config = dict(
    activation='swiglu',
    rope_fraction=0.25,
    weight_decay=0.021,
)
Each number is 500 + 50 x the weight over its row's rms, rounded and kept within 0 to 999. Layers, rows and columns count from 0. Numbers have three digits each. The size before them is the row's rms in percent of the matrix's.

# layer 4 MLP up, 2048x768, rms 0.0685, rows 1642-1735, columns 384-431
099:427388452500500547454410524525546547502456552496518555491478500526520478401569456416533505584464509525554525416404540541548458449497600489486517
094:525430525558490475513506479443545484531420476486517472602552471532458435549558487450434478521438506464458605488404468466470461375489505517424524
101:476506474524460434427494486392511514522470491455471471505521473468450468488564494452397508467492520515554495459462549509394516501486537509504517
097:557525549453367541494470437460556567454470488514548511564541436548507489475442538501419537578497479430556575556470477505433490550515480436525478
096:517505580500486462502509431485405515492578416470540431503487491557538472555548533444508493491462575468557532523564522479462523475542531577547422
101:421510529549525509468540496519455555617524396555453622543449425538462502391425546504539457387540416540539514564493546446554520509392536519488524
080:421578489550486485531438554544425504501569454532556536482439485544402642522450438506527514461503481587438534506469533479500503450508425442463496
098:463492431455438551452500472582441577569411458494517480450575442441427518475479507540506567428525509560572545412454520541569404490429472440507433
103:398452574493517412433506526461535508441511455539417515418463476505539399481453512603575446481542447519586444499497476506450504470427534477495492
103:562464530497523460491406448442492538477499540495456553495489498478459524559433506593591466543443500551565514465487459554501503478508497544502448
086:534576442518441539451498468565483473568521433450490506483571531509511440501569539458553493539627468569475480539542554466535541455500545513480576
096:399521519461464435465481443563534533556523528544521539463467476537541480443524413442614546504437448501483463468513497473445541587549454631429539
098:421513573445543454501464501551490445469520546569439562365558529500553549509537605521440501593555533498509503493481566390553606561480534476517556
104:436526470470412572474454401537458536494478491426561424501450518502507512570551522490551535545519550464496560512444478484509541501560445420463524
113:547472464466589490517447546424526449608497490526505489408413517535440473638444509537468485486430598500545471496510489506534604454518432428470476
100:450441514491552476460549521440383536454516481536498533577533513506507413485473547536459430466513421565401473518563511545521512566383530536531427
100:419564444548538545543418472501432550474518492502559470520418524500549549574488563581515428446555507490486572471444474546436567438470574526442445
098:538525426578570554486489484459510506521476437466549531523501461455506453556493492494530560479529629469471480595462467498502472461510471595441425
102:503544529478482520518485521539442414600415461511500469380522489483487508499462473427508520529490481443491518457525562434502559608491522510584529
098:398466448500494473491455459500512576467488527517450516450435602521446489504589469433464500549568466495597475462535572553498515475444513543494447
099:506482536494613526432473478506411521425462587505433505487515488539400458601533539482517587479421494464491425458566452508436509449418481445550499
103:444546490509508475607478575441475526537490388565493528514532501556526483446455503492442496514500554520557460506431511456591503475536491470452519
097:509459512568461539535553443588458536550458467569519572492459459507481447559549548524534573522456450413530441477478552500459439499559542442546550
099:462508572357460468566528451457572458450468509476523495508505416464502441521525519563445430495533500542528422521528530415517481544494407555567457
097:486498456521464496424496449473494396519490416449497504553528543475528573521569484437492559565466539516472441575521477483516484515380459500433538
095:512491508505520506519430618489478473555467617494522522388582533501517511548492457501488439484501479424422482421453492518492543549457414483411523
102:510513431538456547511558562514494535415533460466539580519501463464468416426434492438555514488526560488523425559542509489449474488531527498522513
103:534524528490484501385520464550462508474534572572530482475480553563437481435461534536539497441539469456493512457562457532438580441446431518536464
102:452528459541458420559523404547425498509485455472431577454585382479460452484539494511496546541508474475515513462514537472473416462465634494490578
099:543505484496534517435523474518511628432475523446593467422456537406591459519478556510488451515556491535508533564608518481459465485457499460579465
101:455494521488568456458571484508561493475502507455438508488589496518493441440578412522464442575460579538486401408481466557498520427494573437509477
101:533550551599490477458494449482474557406538480499454463602519505444498547452460525489526490509447431430516471568484555557532512505501461541420533
103:420479463555437408498519535513462477506448584408516569444541608494525439504583491512489571487520518552591488476477592543481525440516516506534529
098:424431429530469565604612475501472371598421466432530573600486448492349458476463568448493511450534492461548472472478489505572509525604453374507482
100:499490601611487469561427434485537505378485539529573496490563589493449448476428374507465426538515502524313523538449600414559526429501538557522584
099:562486518510508471447526352532493475597466482476522508551475529462526437444426447573480563465523499493554485489466518480496479484524564452489507
099:497484475449541430498565549509454583489365618441487427513565443573461470456389491576461540518495556554547476490462467588548535521576452514503491
098:414551469606503515482495515395505662461567512517471491385467513618552542511498529403508569505475547474407497444386404568537549586513479504456494
098:537494492502513451414499512528509600599543560488460494565467466448507543534581542505565486421432540520592519414544487425437574424497479553532432
090:625503574537554448506469581523518474518538392491544495491503577481456442458514557508420543426521608598550483461481500593499427405485481442467535
098:520524555488606499560552521435538466495497519499516500533483454548479547524411540517508534422475525501498484519605573433650583530528543501568634
096:487493447553453486470474429444552436516475465577563532490536498462516475476496603496533480568523532490408574446555422530532481439537381536445539
101:502495498524509518524489457546483532546444484462551483513506531504549509494479564416500408441454474486468489462584479512542494499594529450463540
106:481507487501475513479547428483502595473491530530444541470542476484394532560464534395597418451401509478430514432485585559459541462507480611526584
100:549503509522567530506597508592592514520370483488560474539507470557510540480609496563544491537516434531549473500499522524478460481427518497550468
098:438516467459432574550507470454426428485607439491466486508552491487435516531450468540483523540483470546463501480485501505512433406512518399462525
088:573513458552391572484435502391391525462538552560493384428458638483453581479563556485473425531581475394529521585501533534595537462491466477517588
094:502441489553552550435444480574508507483505552466517534618422486487464504490526591539490467585426454531418451504547569520405528500524620483564560
102:473561436482449521470544450584465562599467475361524453592567551510524503601479497567593497518509515487528491438405486512527485402491465490577534
098:545515431539473453470469541612600507497497439484506557436497560467486507497512433457506482425501568485475587532464510486467574388451561391467496
102:511561422537529509452470447390581490499459499506572562478502408464467501514496468465532454446371509527531524573500392572556482595551498409513502
094:566517470447511484566529531437565535548550597544532518520514543405413492555542604565532504561481448459551521383462530441551437601462498483467576
115:466447471484516553476582339540487578428569444489519610441565398387506516531463540487494478383488402435521525579531448480499508566563442391497561
100:471452465560526417423492462585516491432536557523480475479477461447448476526504418523580490548452510443481438445487529512458575550535510565516464
103:443494485489514489485406487413541435535483472461557422467488533488528502435482581443586421434500494538439551519443547588474447497419493461553416
099:456389546446571524518448525502478418541420538433584466579539573559609520491565579526407486486511549467420520415515506519416382499514571496492549
104:574496532523540485396480518411534533499538437497510496436497426568489489509493420479547526587329554471418568569574590519466535489540468429507483
106:521540589431491440405466524583428509552537493483441362496574511519562444461487635453475537463569533485514459629424509469570529526547509437457460
099:526488474556630480533537555526421536490450550549522398496401489456502439466452466541574490542450493561574499496586505443451568509540497527564533
106:564525425414528458487483400482384478585534491522444607464430521506528503421399437442504480526543455468510478439472381553482333454452401453516491
097:486531403430444480526531458428523498508507452429467489460459515582441598522582471513517497518465550600448434476563520416418460460538471444589492
099:509540530452537506412581616566595468532410558537517562580517497523476543506530539513495521513414495459581489461527459535498480467583448580506606
103:404506508556414535518532530420505539554506413467560546531576478415512421496475487628501536540499530464368513509562539520470512361457502554458533
101:565513570444442528549423484432544530466487430467405505552526520500536560369478523546542502459508545464537519422506519464539498483505417490504480
111:453490511524496525446506550583505435462410558545457518571519551526501429529512480598492468520410440487526359447501492502483494528549499515512499
099:435466604592566437458533543515497545512503465499559496566583541566504602446514532496462550421554558494495488537493574429433586424487511494494527
099:474509487427519498544447522427513518446443478574475515497500464414561568521444445496545425443530562498511528542450483429514531493547541531524377
093:455532567531428503472438534529485538477473528508454529573397452460433402515553508514529592527514577464443516499532498516557422499521493590467493
100:545468469423448505517493433634564514575488425498520485562453520525573461548472476520549521481418500519448489489449425470472451486522538494516543
098:524468529544464393511527543552516482468567595526465542496564494536513445462490441424444485459492516548597507432500444460433535499425544449540549
102:469570445503506511531463541403396440441546479482476519565496510484476443489488472507505453483542512489534544445432480488502596459425525516484491
094:491446483560508447526494459555537534547527566496575530418499505415516533498473548448501550503533571536554523519460576478431563411483447582416531
098:558510470494538613549485534573553553598464550513495547479423500411537436507467480460505463441576472639480382446474547405484452530480540453457571
102:551436435492523482492586580455505462519511444457464504510519434475551562575505376464449551445541485440488503609571491462587462491498496551550469
094:428551518495455452581521439498531520555418591401466490568499515491468497512507469462524547368588502431473509537546618428568438457493544572535479
092:472491521552555437441547558501499477503512452462541540410458540482511525543395539522448570434513504397491568510441477533596518516456498503482453
101:459489415583567501489525440508517412440419445597464495558465420537585539464550526508617521534547490412493462424539431525493501554415484539497508
109:487461506472525525503505498570556503524516492469535557530472576545536505480502476492447475513546483504632447486510428516551479592471505517481514
107:429468467486500576550520450436481545472462463465503576523497522466494493509563519498599484552500362467491496513561524493498533411487441579434542
099:542563490613522500561551410577478495501403476555474509532430513530482549521540517569483481641452513544536556481497529473510437498477392534481440
101:523478508537583510464473527543457498539419510571531463472547480552422415457562528394454509452485492563543469584472502497615455532607504386435547
102:454490590547517425417509465569507449448519452505377486279596515460595450489589480459459513532472587534468497541519509403466567539501464537490560
103:488524439533554508487485503498448514437526421485478486519480544550509518515457535574563460503543533539501434475398460540452518508455441337464475
096:448484434401425490556538485504606480422440521582500572542470565390542500484477520512470530455530493437493490526458459475447472587552377506461513
103:477567569551536556548519449562503560524524542471626480445577572460545568474409539535561475557462510446441513523455553542550489479521514537507474
109:534572442535562477469527572530536555532545478559505453473473464525544513494462512466443453601468490526474568528473408500485466511506497512491511
094:497549489633495515475540546532489505457508470449545506563401442538478541463374541504537472537539524532658505436545523542531594487546493489438570
100:571492549454479491351545557440490538473452536456460471426456459609518489542462463444512488538533573589407503522623506593453427534488505495499452
106:507521504499458468572518538494486509521326450434543485534517484504527558407473522467407442520486554492528509569527532592498434497370572451486489
099:495480557532521521464525495448556441463466634513497506439474504488450432530482450388515521434550507511521435483480462544521476604546587474417494
105:493479500453500461577518546442441480540406515555480612447559513565405474448545398431415525543468464497535484601490570429459552480482554452443517
100:562605463378479441598525356408563531485448555429461459509396466479521422549531459543490378530514517529450588602476517464448506599520449540589499
103:459396543464468402546531522491448488517497570486446450475569462501552544478440445474459533545498457535486497441416454482535559508506463562447505
099:448494453448494442500488514471481467459446406593461532519567490446598431430566465546522510447493567483409460507471551630479481457435571492592523
# layer 4 MLP down (transposed), 2048x768, rms 0.0244, rows 1642-1735, columns 384-431
104:423409515477524544510480590418525446487465569515517558438492616405472409646464516406438521537515481521500455428536419416448494515497515566417565
096:549482532529537530449510554486478563470450554523515450561514564450485502463515518487372483525565467536425514568448556461515520493511538528541554
097:554506536482561529432512500479607481444431575570514447442447452508478478542452409499523500473501488439541494558497520455610518562564425515533473
099:464500490465517537434482530432505586503423486489498554460590615479546453504538505501454531495428534442478538551519479451414490575498495489436538
098:514549466468423454505476467520488484530489458514399510490470541394494507501499460531588576483429459520537470458484535513456420475411525468501558
101:569487531543409613486476505507523589464490404419562586589473509555447500526500561448463486552558414511594442552482478567424484420459490559506467
089:640433523615390493578535479507455461424515497503434475589518496561480538508560486568470463545529468471485480566472535427506542577593498453593449
094:500458472473530482423593495448504430521562567455517485482536474532463451537482401357447458403545478474534498582370525524515514474461447581547470
100:496497514503436421500528514530527520482377496518483474529515497478466473474468558569462416458533591536480494515468482485595554520510500544576574
099:501393512539586447481539468487475531598518468545545562481460551456542518502462495466494526533525439484503485481548468484513403446466612543505483
091:540438472536531476603454562521425558552414521584510456554557506462529437338516445547487521428529478511456534573458413437477563420499471499523395
100:512485568531507586486509506482490414449470533514560442530510483627462438504505529597540493520537459490568467507512519442525525534517550402441568
092:437516563539518423513547551483470474478495510420469557474499625490499494529512472467460551463488583415474448493523465461441543571476548418494512
107:490566581410509459548574471448551465561390548555492536546503483453504494471597481557576456428470437529438499566588453586512548595563504503530562
110:470431411525542489454447511453492527451510468412508491533436439557418549479601521575534603540405543451520491604571471521501583422526505519552439
099:583569433556455495609436510511474459573589468507474534670508524500541462434466494496504499480468426502517506485523551448531425507525426537425489
101:424514476490448502468481512475448426538470550541484566474481477549502544514470430418485462544445573558410501539369505497502470575483588452558550
100:397528561566487454521485393576538535540500460537472422537484584532458463530563393452462534542512564544538416452455522474495488464477453454530547
099:503482519453426465523452556514444563536465514530508390459530520555568590463563464447494509523520552544523605515439465486477528580416525564554409
101:521551470434541500481522480470447560606515425476585524464476533509577479620554478457463573445485512423526478491557534469459402546471470467470533
097:542359546523467554481509481522525450464458569548491424480444461541557520514480478437602384465435397483562456403536525496428463509474462426623470
103:374512604476501498576500536456413548444577450449540497554520423498467496465508501546581481508558487548472406508517361497474559499551531510514535
098:534429462464520459476545484509532517473591442600448400607511506521533557402479474476554505430493548495512502494522492473462474426538403536518482
100:531527465428547382443501424509509551554500504556477511512507526396496529462509551456514509502492399613525505507478492445475535455401556470439470
097:500490516495557415589488468478494450505497481439509540487516512589572410520546484428347534451452500526510478487549460564431478385495475424478451
094:524534505517520488552562363525507506454623480607402429525614441622517446490492494503438433526472467507558515487506563471486458474596428389509484
091:504437536548398589544524567497449514519486525526496426365391550491570474512528611537496576500429537467412534514566360480532526482510510495484520
103:441544499433417459423534456477486513426552604563562483522496574471529462528434505490523555448473539471538454483554448470491495429446530437580476
095:507527464532452479419517449564526500550489487467574508514540467436549425431456436503486483521552495468460489588452448452447466594481437522519625
098:446516532434500478432501468480583516486539438416473496504485491538516429480485480530503532428499556474490468520416525547532531512484477571552542
102:588520588503585447514528436507538497501478503466416565559460453402468572441420480476468426468553470465421527479530600583425488491493524460453423
102:496414448474535439431530483547461620464467535502518540557466432478441459457566492528452538513558456585558443462434503479562545515523490454400544
105:499527465507579540574489534506559483549516467452480512461507494501464545525576469533484623527462439492535410517441565546550516552491455407480477
102:498509466512518473495520463480440538540485530451421396489478470481538549462589502465566506569467420504480488522566494410553492551547474487491478
097:519487439525455493423592516499455517523487536606518561595481476478457443524564526529522541398442468593586564549488522536394575407588551449487442
101:546534437562420522469519498535522400585422354478461470539533497489539507492490489429421523577526510492556433527450600509519407490457604492577481
098:456480434300492479498511480563559613532503626548515499525519556494549578402456491483404511517515432561571518458478432556523542507483551520493439
100:546512461523498515526559476478494459412481495592575450472542456514451535404470396469478502423594470441486490514517529405541446507475361526456439
098:510462460397506515547542500453416443471395524433554523425475492524496459424488498453456499470507409547502558512564551521410403517508523516493502
095:545548359440526558590559567507570514447472505617446508463421491503464511523562517592459545516542607506402519525521419510557451499519494529459434
096:659499494428478569476528432466493519540580642520421525472534439555514456535475525479521477396580474500485535420446496480432471597523522539483505
101:488636628546483535500518512416484449520554487543582489425437465575494534398539449500485389489454486538547438507484505483520482457571493416531452
101:534466402517435524545445558488445436448515556469409448451465479446513478519482454496407446462539422552531576633537453507485508478522497464451580
104:540561444379434464521547484448453445486490577425415528452527507495535412490528535549500557475535533528466537491583499449416464448443500471481461
096:505553420461536567404590530380506453436417494595479522513454494475549458576500485541446539590426470492514539512563565465529446481460542497495561
099:497517460458518535517443480535476501445516404534501530512615489508533457469601496522540419545488449475484508551454487558496579461492565369512478
090:512483425476520543471488547525553480479433489505486570537526506540540473468378416474474531524411453547433541500498527608492525498532514511548399
093:512617544470373493492528449504535464464507499425555525519526467641467601528523394530525481426459495495570487434592535536588452427431450559566537
106:561461516504573501428431548485474501473460510513534438455509574346585442547522432554486519491445442488503486558508498503598463471579443593548487
097:486481464538482531540494533529490514482433532490464563541472509450610559555502423459529403466562570431479557431474489439531522405495523489525501
105:579482529463449538510466490465496533549426504394512477497512470478517593465525537463564496463561506504658545530558576505505463538414516498524452
093:520464553461475575509510490478532488559540572540513466355547543433524483519497619392480480494542550441539520512466506452478530509522584396557475
114:526511536550486437479533453559513551475616459497470389434621429442475419512502442484483458472334570433522581443427458461515516524550494452457518
100:478418478491503530448459517501462467476489487481462547478502511516621490432532453477479448575539470593444489550515451443468518496528493520444514
098:561462608519551487639548493418510467528459463490517497558550491544597493499471516516512435449440533529520504482465550547630503395494400556446594
103:416514453526576531407532529507499461556470555448473481602491575525468431576521431494359517403450439451476410398488528554557513577447487477572527
104:531445510527527534526473512547537518488565476486512569418595552463571472478522553444444455458507504509470540443610596463461592461498403501571430
103:505421514430428382523459527425545497507508549543403384437524480502484522468529433591388504559461594405502512559486490471526535428473479568480492
102:517609487432522386389534518546508495440443503539431514395460559463562576508466565489553505541500505563612554491490456468499528462510523538453513
106:458528499443503418515471444432503430473455422429450573640417454510473551481398537431454527556533546449413449501532412489518548578445485357488478
100:529553482482556508395521473444474594491569428479400468592514583665500502367434605591420505508561458481507490581615466538456528452490452589428619
100:454541503431523483463518559490532475511508522531433556537450525485486585455454439557459438460410433437473549489517498501511426412516364568487504
107:398471518455392507477466444451372457514572478483515509432514583458510504460521524495514551537516461537489460503498457598502444489480463471484536
100:437508546509519519448541406500484479395454490525492473493534438427484466522452525518448448512495481428484392462468488551554483558521488456482533
104:436494542378564528489466513504436439550465533424461517568457521515491493556475623547562486430487501415555524482546535564541451572529556520560523
099:463511511494545493522441515460470417513531523497574550472539501472524399472518388521498538495468480437419511549487471506560521518516517509459454
101:469588553448404540532459534497522495455443448485535446492495551421452422445488485531488442531481502522543491521442463452485418447465440454425444
097:489455465544504431488436510472471515517562478484450531499491543457506548429551451481537560466448555397507562540554520421411477550566483556556528
100:476600421481527452442549525493430491489531544499474458504503454531611520472519438407499517515446525593554503501572495423502452443431661534537570
099:505477504626533588526477534481520580508528538467549564549428513552385541495460378486530427531467429541561510436493464584450553428498487501436425
104:554517583514554538484536488548491598572484422458428504488473372522521422575478452533464396519544473457499465537608485531470469527488563556525453
097:451485495548437571461537486556443487401545603502551478523472521501572549583553472536516428565545540389513521545462478509429489582440555465420511
100:490506556473529613534512427528494577491375432426517467478487534563621495492555498535503536467503545550401534498525569500493467418473430507441504
101:416413536529559474513471524423453505477413464503498543433496560473560556624549565464446536475512472512491525517449494511491480458480426509490459
096:491484500415519388459495533545630511569471434461485533556491482500544470463557551510456524563559416477439490432468521442580445522476450498489460
094:536463521415477554467428581556480508489446501511510454564507569464557567450593425519469518450587468509471548406473577447490500544541513519596433
102:466459507525513610594421495563588437489457514496501511448494470537477514484518488502469503510511499473447429500507491534461496506434451513449534
101:505492450445561537514544440495513510579544531524499580529413456506520559443483527527471498445462518472519427493462480464448488511539528587428533
102:474491506469500519517516558508477489430510454460499478528379506576488446496436558506614449574479538532469503510514489563492437446460570550510449
100:543526467504465501503517475531509412495527506565578455559478462420466542430446452490503538589481497491460428469538498468502390463520450558521458
100:531492488572430469550572503468610499488564543456429482604580473460552548539461491504464421581479458493467566401494492530363516387492493547530517
098:405614455459595523499580484473541526462518436539551438556598526574532507431521439430552497451499514627675468544514481450528479520436586495498485
101:470524387524442536496470622468480466501525522513478414492507516534484488520460519533532505480591528476499497526463463497378487474505417505443600
098:442503425512464522505594498485483397505430566513505511486454566554545452450402482431431520528592509499529512547496445456441425532517478473513495
104:451534513699582499478494470579557509492530504441508460455636546546506451544530391501425417537486479436550460535466532615506550524645585503539527
102:433543489512581569509477519542467399547537474447499413484498530562521506541529497420440482493485553590463558451475477527518531503494516477552453
095:495509441469540489485479502521538524523427590445468411452487486466468563548475516511507436492446467466567496495605468547521583513494522551493507
099:512513497561534536563521437533499552445404456492468557515468518490546457482431412474504437415628478539527420469414472554441488455459425422470470
105:495400475520485438460406500496514508562421464517530483527517395431523650496483378517542415469540456493510477445506522505516416381493465561454502
101:471494481433465518404567532430596503533549412528489527423512423466511468509532484499525531491589494533486528489474517434534642462540457534552508
105:466586560513502514505479531477560469454555470485477561512485558540449578480516482416397417424507389501602439491511555538495463532480501506467521
096:448459499409504453558494471493530626537548541549536421505445481538425591492541494499520498505529555604536475529530512510558528533481403522450488
102:451573466484449520524533476581559443562448522388559518408515517552538539474523506480511535442533568558518520476433510505486514455540465557530466
097:549455568468477454522418535537545525470493516553605445467475601459475490499508449499557583506514403531469529518513459457419444490578518504471514
# layer 4 MLP gate, 2048x768, rms 0.0637, rows 1643-1736, columns 384-431
097:458481452532422488472552579457487481482560476544560441473515524597433494538500555423436535505580488446513496502530494602437492479524616511533503
104:379473413572451469514495466545502477368482490554540437496541449459453495530570514513529496548382545449541502550453518497519504422503482543556471
100:455564553437487515463572543444500519397571519448565525500524509359495494444523492565463513493561466468561515555444487490475557508462549530432490
096:521499548622435543483489595501379477578510483540410597464445489449507552465502395545498499530497529485529535582491414476435476571514427552544529
098:566536459522497537477607513508475452504530579475513572569412466592498439519448541562498439430430498526549422499482415502478512490485508461418485
082:516442504612457547441397527440399435566490543494451539485466615536477465448429518511528380443431437490545486478465599531393468373493421477455607
090:541460421485597443509490549497539479394458511472437505545408526406500533484523484547502484557606462485451513501492598541504488402606409444532492
098:429489567470470541488456560386577458576439536518464507564520518499497572500483538559489548465515503500451498533588515455433426457460539514517410
099:483466511471590511459484532458462519543481465487497512449485534542466521449528648514428415447410556468699473516507458471529454571466476511527521
087:414527549507454574464559537510404481495542464483497517527539516441463476566481568499498506489522408517514510457505501520660539468483472470480527
099:528559534527421477539486532561465493435479525597444592478586480475473506506463482534551520535473593464555511571441551512558507455551512548428557
095:500453513392518522507474560521448486414514541515456396433454507564460530495524584522452502496515482360401427633428584541442577528467465479547536
105:480522515470454552536526448548498482489461480505538528486531414498435490535485523572485567619602484556528495511494482425465480524538654434462556
109:504450471502555483559500475521451429458469575512541450545566463476463466429407435456471517584499445598390503404504512566550503530420494558440604
097:459549561577524513483499502462513473525393533547427538463498476370430544495508547480474583474450411424443517489465491509566452463553520548490573
099:557466526521549505632498540455584548517501567450521455508528466531553368538541460535536434522411487461547543510491530524472498453499574538509473
094:485474442501452400559574510517462623487446466437473561472464435533490479539509532572457462549566495502507502472587424505517542421465497466471485
103:423486510484558513491549542539502544391527484422531531563435619548443601544545430453449442455434523428514467583431405532502521498530566485440518
093:483535460480480482501401532615415469440528558478481506515531478541488500586584534551555492396471566494572605508472503477487523481504479531533565
097:472505454441485483508477520532525448469484496454517534435519427493449616551483590508533464539511483525536402522544543528518510530497579468493515
097:461479410538432546465400489625513481509510529512524433490412493512573518461430526467529538580395559504481593470467514540451553539351484494496546
102:500520530537494527490453483531494603467436513512487550499450559525523405477535539506525552534501423535533520408478497371556511448492455457527438
099:484530469489488480507421562511466464521486520519493464604536448416459508515489542533467500363403535460587525557526473531534564472500600504502472
100:537373511521480433428461555482476414451516548478535438575443584536470471472471492490461482421484465561504448490510498481442572443503468527509520
091:530528489443542496474551434624528527635432476511543401604486494469466503641471504519454555513480487584455504515504547455498502447564528563541436
100:491495567493502494607532507545533549600426482530543540527369530449524434526515541566417563579449430453419523588467460538538520439505428479491495
105:455484543515562514419635521539499473562452406542489454628489531500497593531533567502548537444563527454509517504463515511387535450482446467514489
099:574557621350500532557433506484516466544538441565582361543498533549584612489524564419487571521496470565569498524435492535539512437466469528491489
099:375549435523576536468518498515482506545540513492457477434510540526467561488451454494461461498466496410519536534419449566460555551498435567488516
103:492429517492515457523455489466540493487466500453586534453556560453517587509508515428449480472542521470447471579533521484367453496506514546435507
093:516419609451468505473568451530488467471448528451551576484599448524468571579424480611450412431610446561407444529419565530474500463481486512506490
101:464481495484524498489522542555562423497464521466542498479516460473492418484525435555443572374476480549520422418517547536386596535492570467526447
098:496574491477478527486500535591506449390521625539463456562510509417385496433525645527482584591499546477585509435501334473554490508518515507494533
096:470509383505544517500394412432510478577481514509425506439463466500551624516531575490481564454503447455574524519604483547528501491500468546499391
099:446532481489441523540558433480532512570539556435528469490452442477538532507501483454466455573491524541544423520600531535492448553523549558421410
102:537441462635541517472491433457576504486536468436480606512462417457433480447464453481556444450517482458436478556511460510550568496501535358541522
099:502591460528536432407455465493505551521484492573532532428557492466529477442505447499546525488584474542497430481460447557642596508509428453493526
099:552456499551478478499510470518525474553504551469591480482437468519476405481537388501620543471445467499440519465497466545441480471458518605488466
095:594527594487506569455420573569470426490564488532522469556464492495469496500548553553513466454534518574605541479567452486504526383469574496409472
098:482589500537572492546430459482477511564549479481465505524422425493371475581533488448456490508499505437498519512563501531506552589506542431487604
103:452551449468513567456579484525520472552552526451479420462508538399538544534393549479578490468480507539587402512463494460503521573470512474463576
095:567492427518485463499556505483436552397536491438428492441451445390420620524501545518505496530511493503446505460475444618515490467498521431455486
102:467493579485447576495384476475519486549515559530666409458428468337516498555496519527429532612565430535533547545543485535489412531431580581517467
097:419490458548476474570457531567533485444544526506509488451420474488470444476471509520487494521531576461522505508500431479554555475550554489522530
101:514551447468544457499552403561562406468544549460571474491512489480520535466513435650559515386412497579406510538467479580470436445616431511546471
089:475428469493431543509403518507433516558515424378547441580522472480442455469564459533582525464534390472532535567508474553474504492492510473490552
093:542377413466478541508518459490376537368575547500542484461483557526580471548441540508436496576498471605467616496578474519459516580487473474491431
102:404462569466435566464477534594471457577475395449495500529546449436480505619467456587496467511477475506518517480469548383585545476543469493519512
101:459460509552575478470575506500407555488515525543372508499479531466542482543479362395520508469450449427532577500461496544460543514574531553597487
100:527586536430412532563509496518513555365466488468522570543529514490412488479465484513499482506504458524527538484559474555535628612510418383540494
097:549492535421497420526370528513473520505519474459562489548435483430554542517569436514540474567531537564375501494482550503509532507489507568387526
115:483425499480483536495472414542519508448576507495500533461529456435476524532489507459461482421521532461465563564508463538471501576531487396523538
099:475457410528481558513481439520410460442609430444492467501572541502588593454533457453486608538626505489471532459479530468449494420539499456425601
099:485498425505524526472582470441509511522482496473478514511511390529463434520558510601533483538521501527568501576472521473484564548545543438575501
103:528518495535515478487505454534408536478526613460399472555535476441418486545495551514547634546501492592506482418493565499427547513603473517513512
110:547522395578515478507539484558514480516417537551567514437466552510473551524619541554508438558524469550564558586536383493485542446533502540445500
104:532545554490506456473442525447463536493522515485466420454515414454573488497562518395517489555402505475482440653419492453564585478484551526497470
105:504538526448528399570585475566482501493522547487487429553489447590512521470477562514531502614478500556513545474518496423525515489402600544467526
108:495467502479528432544504514580568516525554483511550475462541411458442495579540578520518484426554532447420512512535516489548537489507485521547544
096:487548504452493515518462459526497483529488478517513577530540486634465481539456496612522546456543446461460560483476488429416564520453626498500461
103:494488530547472448402513551509438524539432532569547546583491501510463489489476582533480448528437585487551534580558519569473514429456487548490493
107:469586470534519510491499473438568440455575554544570541505565519460509407546506508417454473573550466512511554508360515509514486471497469535499433
104:541519479543466595507489441479424486498490532537568502585557494518502511584460550437415537517555465544563473468532445609531433488452525532467428
102:415470507501546506521495441536532554513526593491472477462455453522505506467516532550526463532416457437568375520487460519543503549562532545447573
097:487581484492553468549545541472502485434412488560438485481447446494491469556487514406446532504519431492612468505493484568565569552462547523492521
099:573544467510526496485498493443494441465538463453545558517504588563489504485466534573540490537444498470484481429545495448505466543539412404459577
098:405483460512381465481478502481498536405495514450504510548462563470406359499470465554564459501505506531561515552477431492440502529550418356566552
100:525566516504444499475466512507460453472418379478529571512411563560587593581531552490465598465404558454485455480509468520492465486408559515499505
102:451562500615417474498467432496557469503496531530572552465501484500559511526514478516548504499489462509604390526524531489473396526548549442437567
098:499524554508530598528484484561525488463513550529517498554532480489557452429465528609479472562553486425542534506471452479462460568452493459531509
096:491561476440597544593438461440429526441567415430515451418518560545505548490508358523485549549469411507549502514445433516581490453476469495508575
097:488492461592477533512506511502519500542553472445429649436503498483414547443505502543513464509481488447527496550505483523479504495502489533573467
105:467513492458529523540442526510555511479474463482524514413428534566490428436570486520447495440586422480493571537439508565380441457434502468535502
099:453523482512504460530452507470536524499401493456434499439397476553471511495509532466431523500510444483451581588560507495500454404502508508541502
094:472540470461489531404607453550554470487471510558468494470574480553429530399533542544404568484515528492479540469503435492537493421549563425541556
104:438505490543520508492577500511477480468512454509579521478445457570542494559419545527571562495387504456505517488496477538537516577519592472467507
106:439522491542537553496483566532561477623554421512513473514428463491584547474410471448481544539519530476528392517569470519613546583553476505534447
104:548546512478511501508480431552488509516514666470510466518455483525548476529543514518410490423512584483440513519449448432517442609584443543459469
100:484549580520533544371462493452474534568536494548530514539572564471501518543470481437391477578444429508527517550521494458440456468530467493391498
100:488506524575440519547515508547545519441504536458467511611520525430575546559441497532500436587457473419498534417471522445391519465532614517588446
102:481510452414528522524497534476478439404479487664469421504440478440493525472509534488537512625479458524480521503458515476502433504422532479589512
105:487502536515583380454549536593493576516545473538538472521483542482511505408567576546506493491536514513495437555481484517473469560468550527476462
095:538508458538407440530525530487472509517451612511559547539543575549503517502455494440582534516459506450505455488480442478555524612531536423490513
106:451625543600481554498548430492539545473447478462445570471597523514532528458488583506394599430560458433555452654385580513537429545479592506531468
108:476479533448458458562504562467541497441518473388464461535450551539439500523529480554518527385488473570514433529595586544544526448476490440447485
098:410576495492508409638466479493476555495510489494434492478449498519510544470419532509502532533411450452582510581499473528485613478518561486485522
098:532513491560476500460511450484558631507480422508537471438510496502502480554511556514500531509479506525547550476420526456434538503473505436531544
109:412464516570521484516442536513457563512464519438509451486540439478474535430524436429425397542468525575483518518576529529538480477416507423519422
099:432541502443519425507523416557502497595583496437492441473476465449462498433468421579498524501531447564584519472570437574463453381441479471557577
103:478563600468588467513509481514524468493514547549446616489429472542449596486545507449503487509499426506498505575482511444440539590475511519444532
099:430416513511503485404396493527519569575538458445560510507404497526488577471475508518547550543517531442469437547521498527473486538563543506512557
103:538551540617462431462587556484503467507369532419560457494501514432504452509462481549506437522523446490545556431573470524526444493595571439550511
096:504477525517523455538476447458510464608396475466561430485500423482448621559533495476522471534437506471478440510526547432555540364491459561513477
100:528535577469465523466431438629512481568588555477463445551545550439566547481570516518417415513559572582519518487510522507478544511480471538463534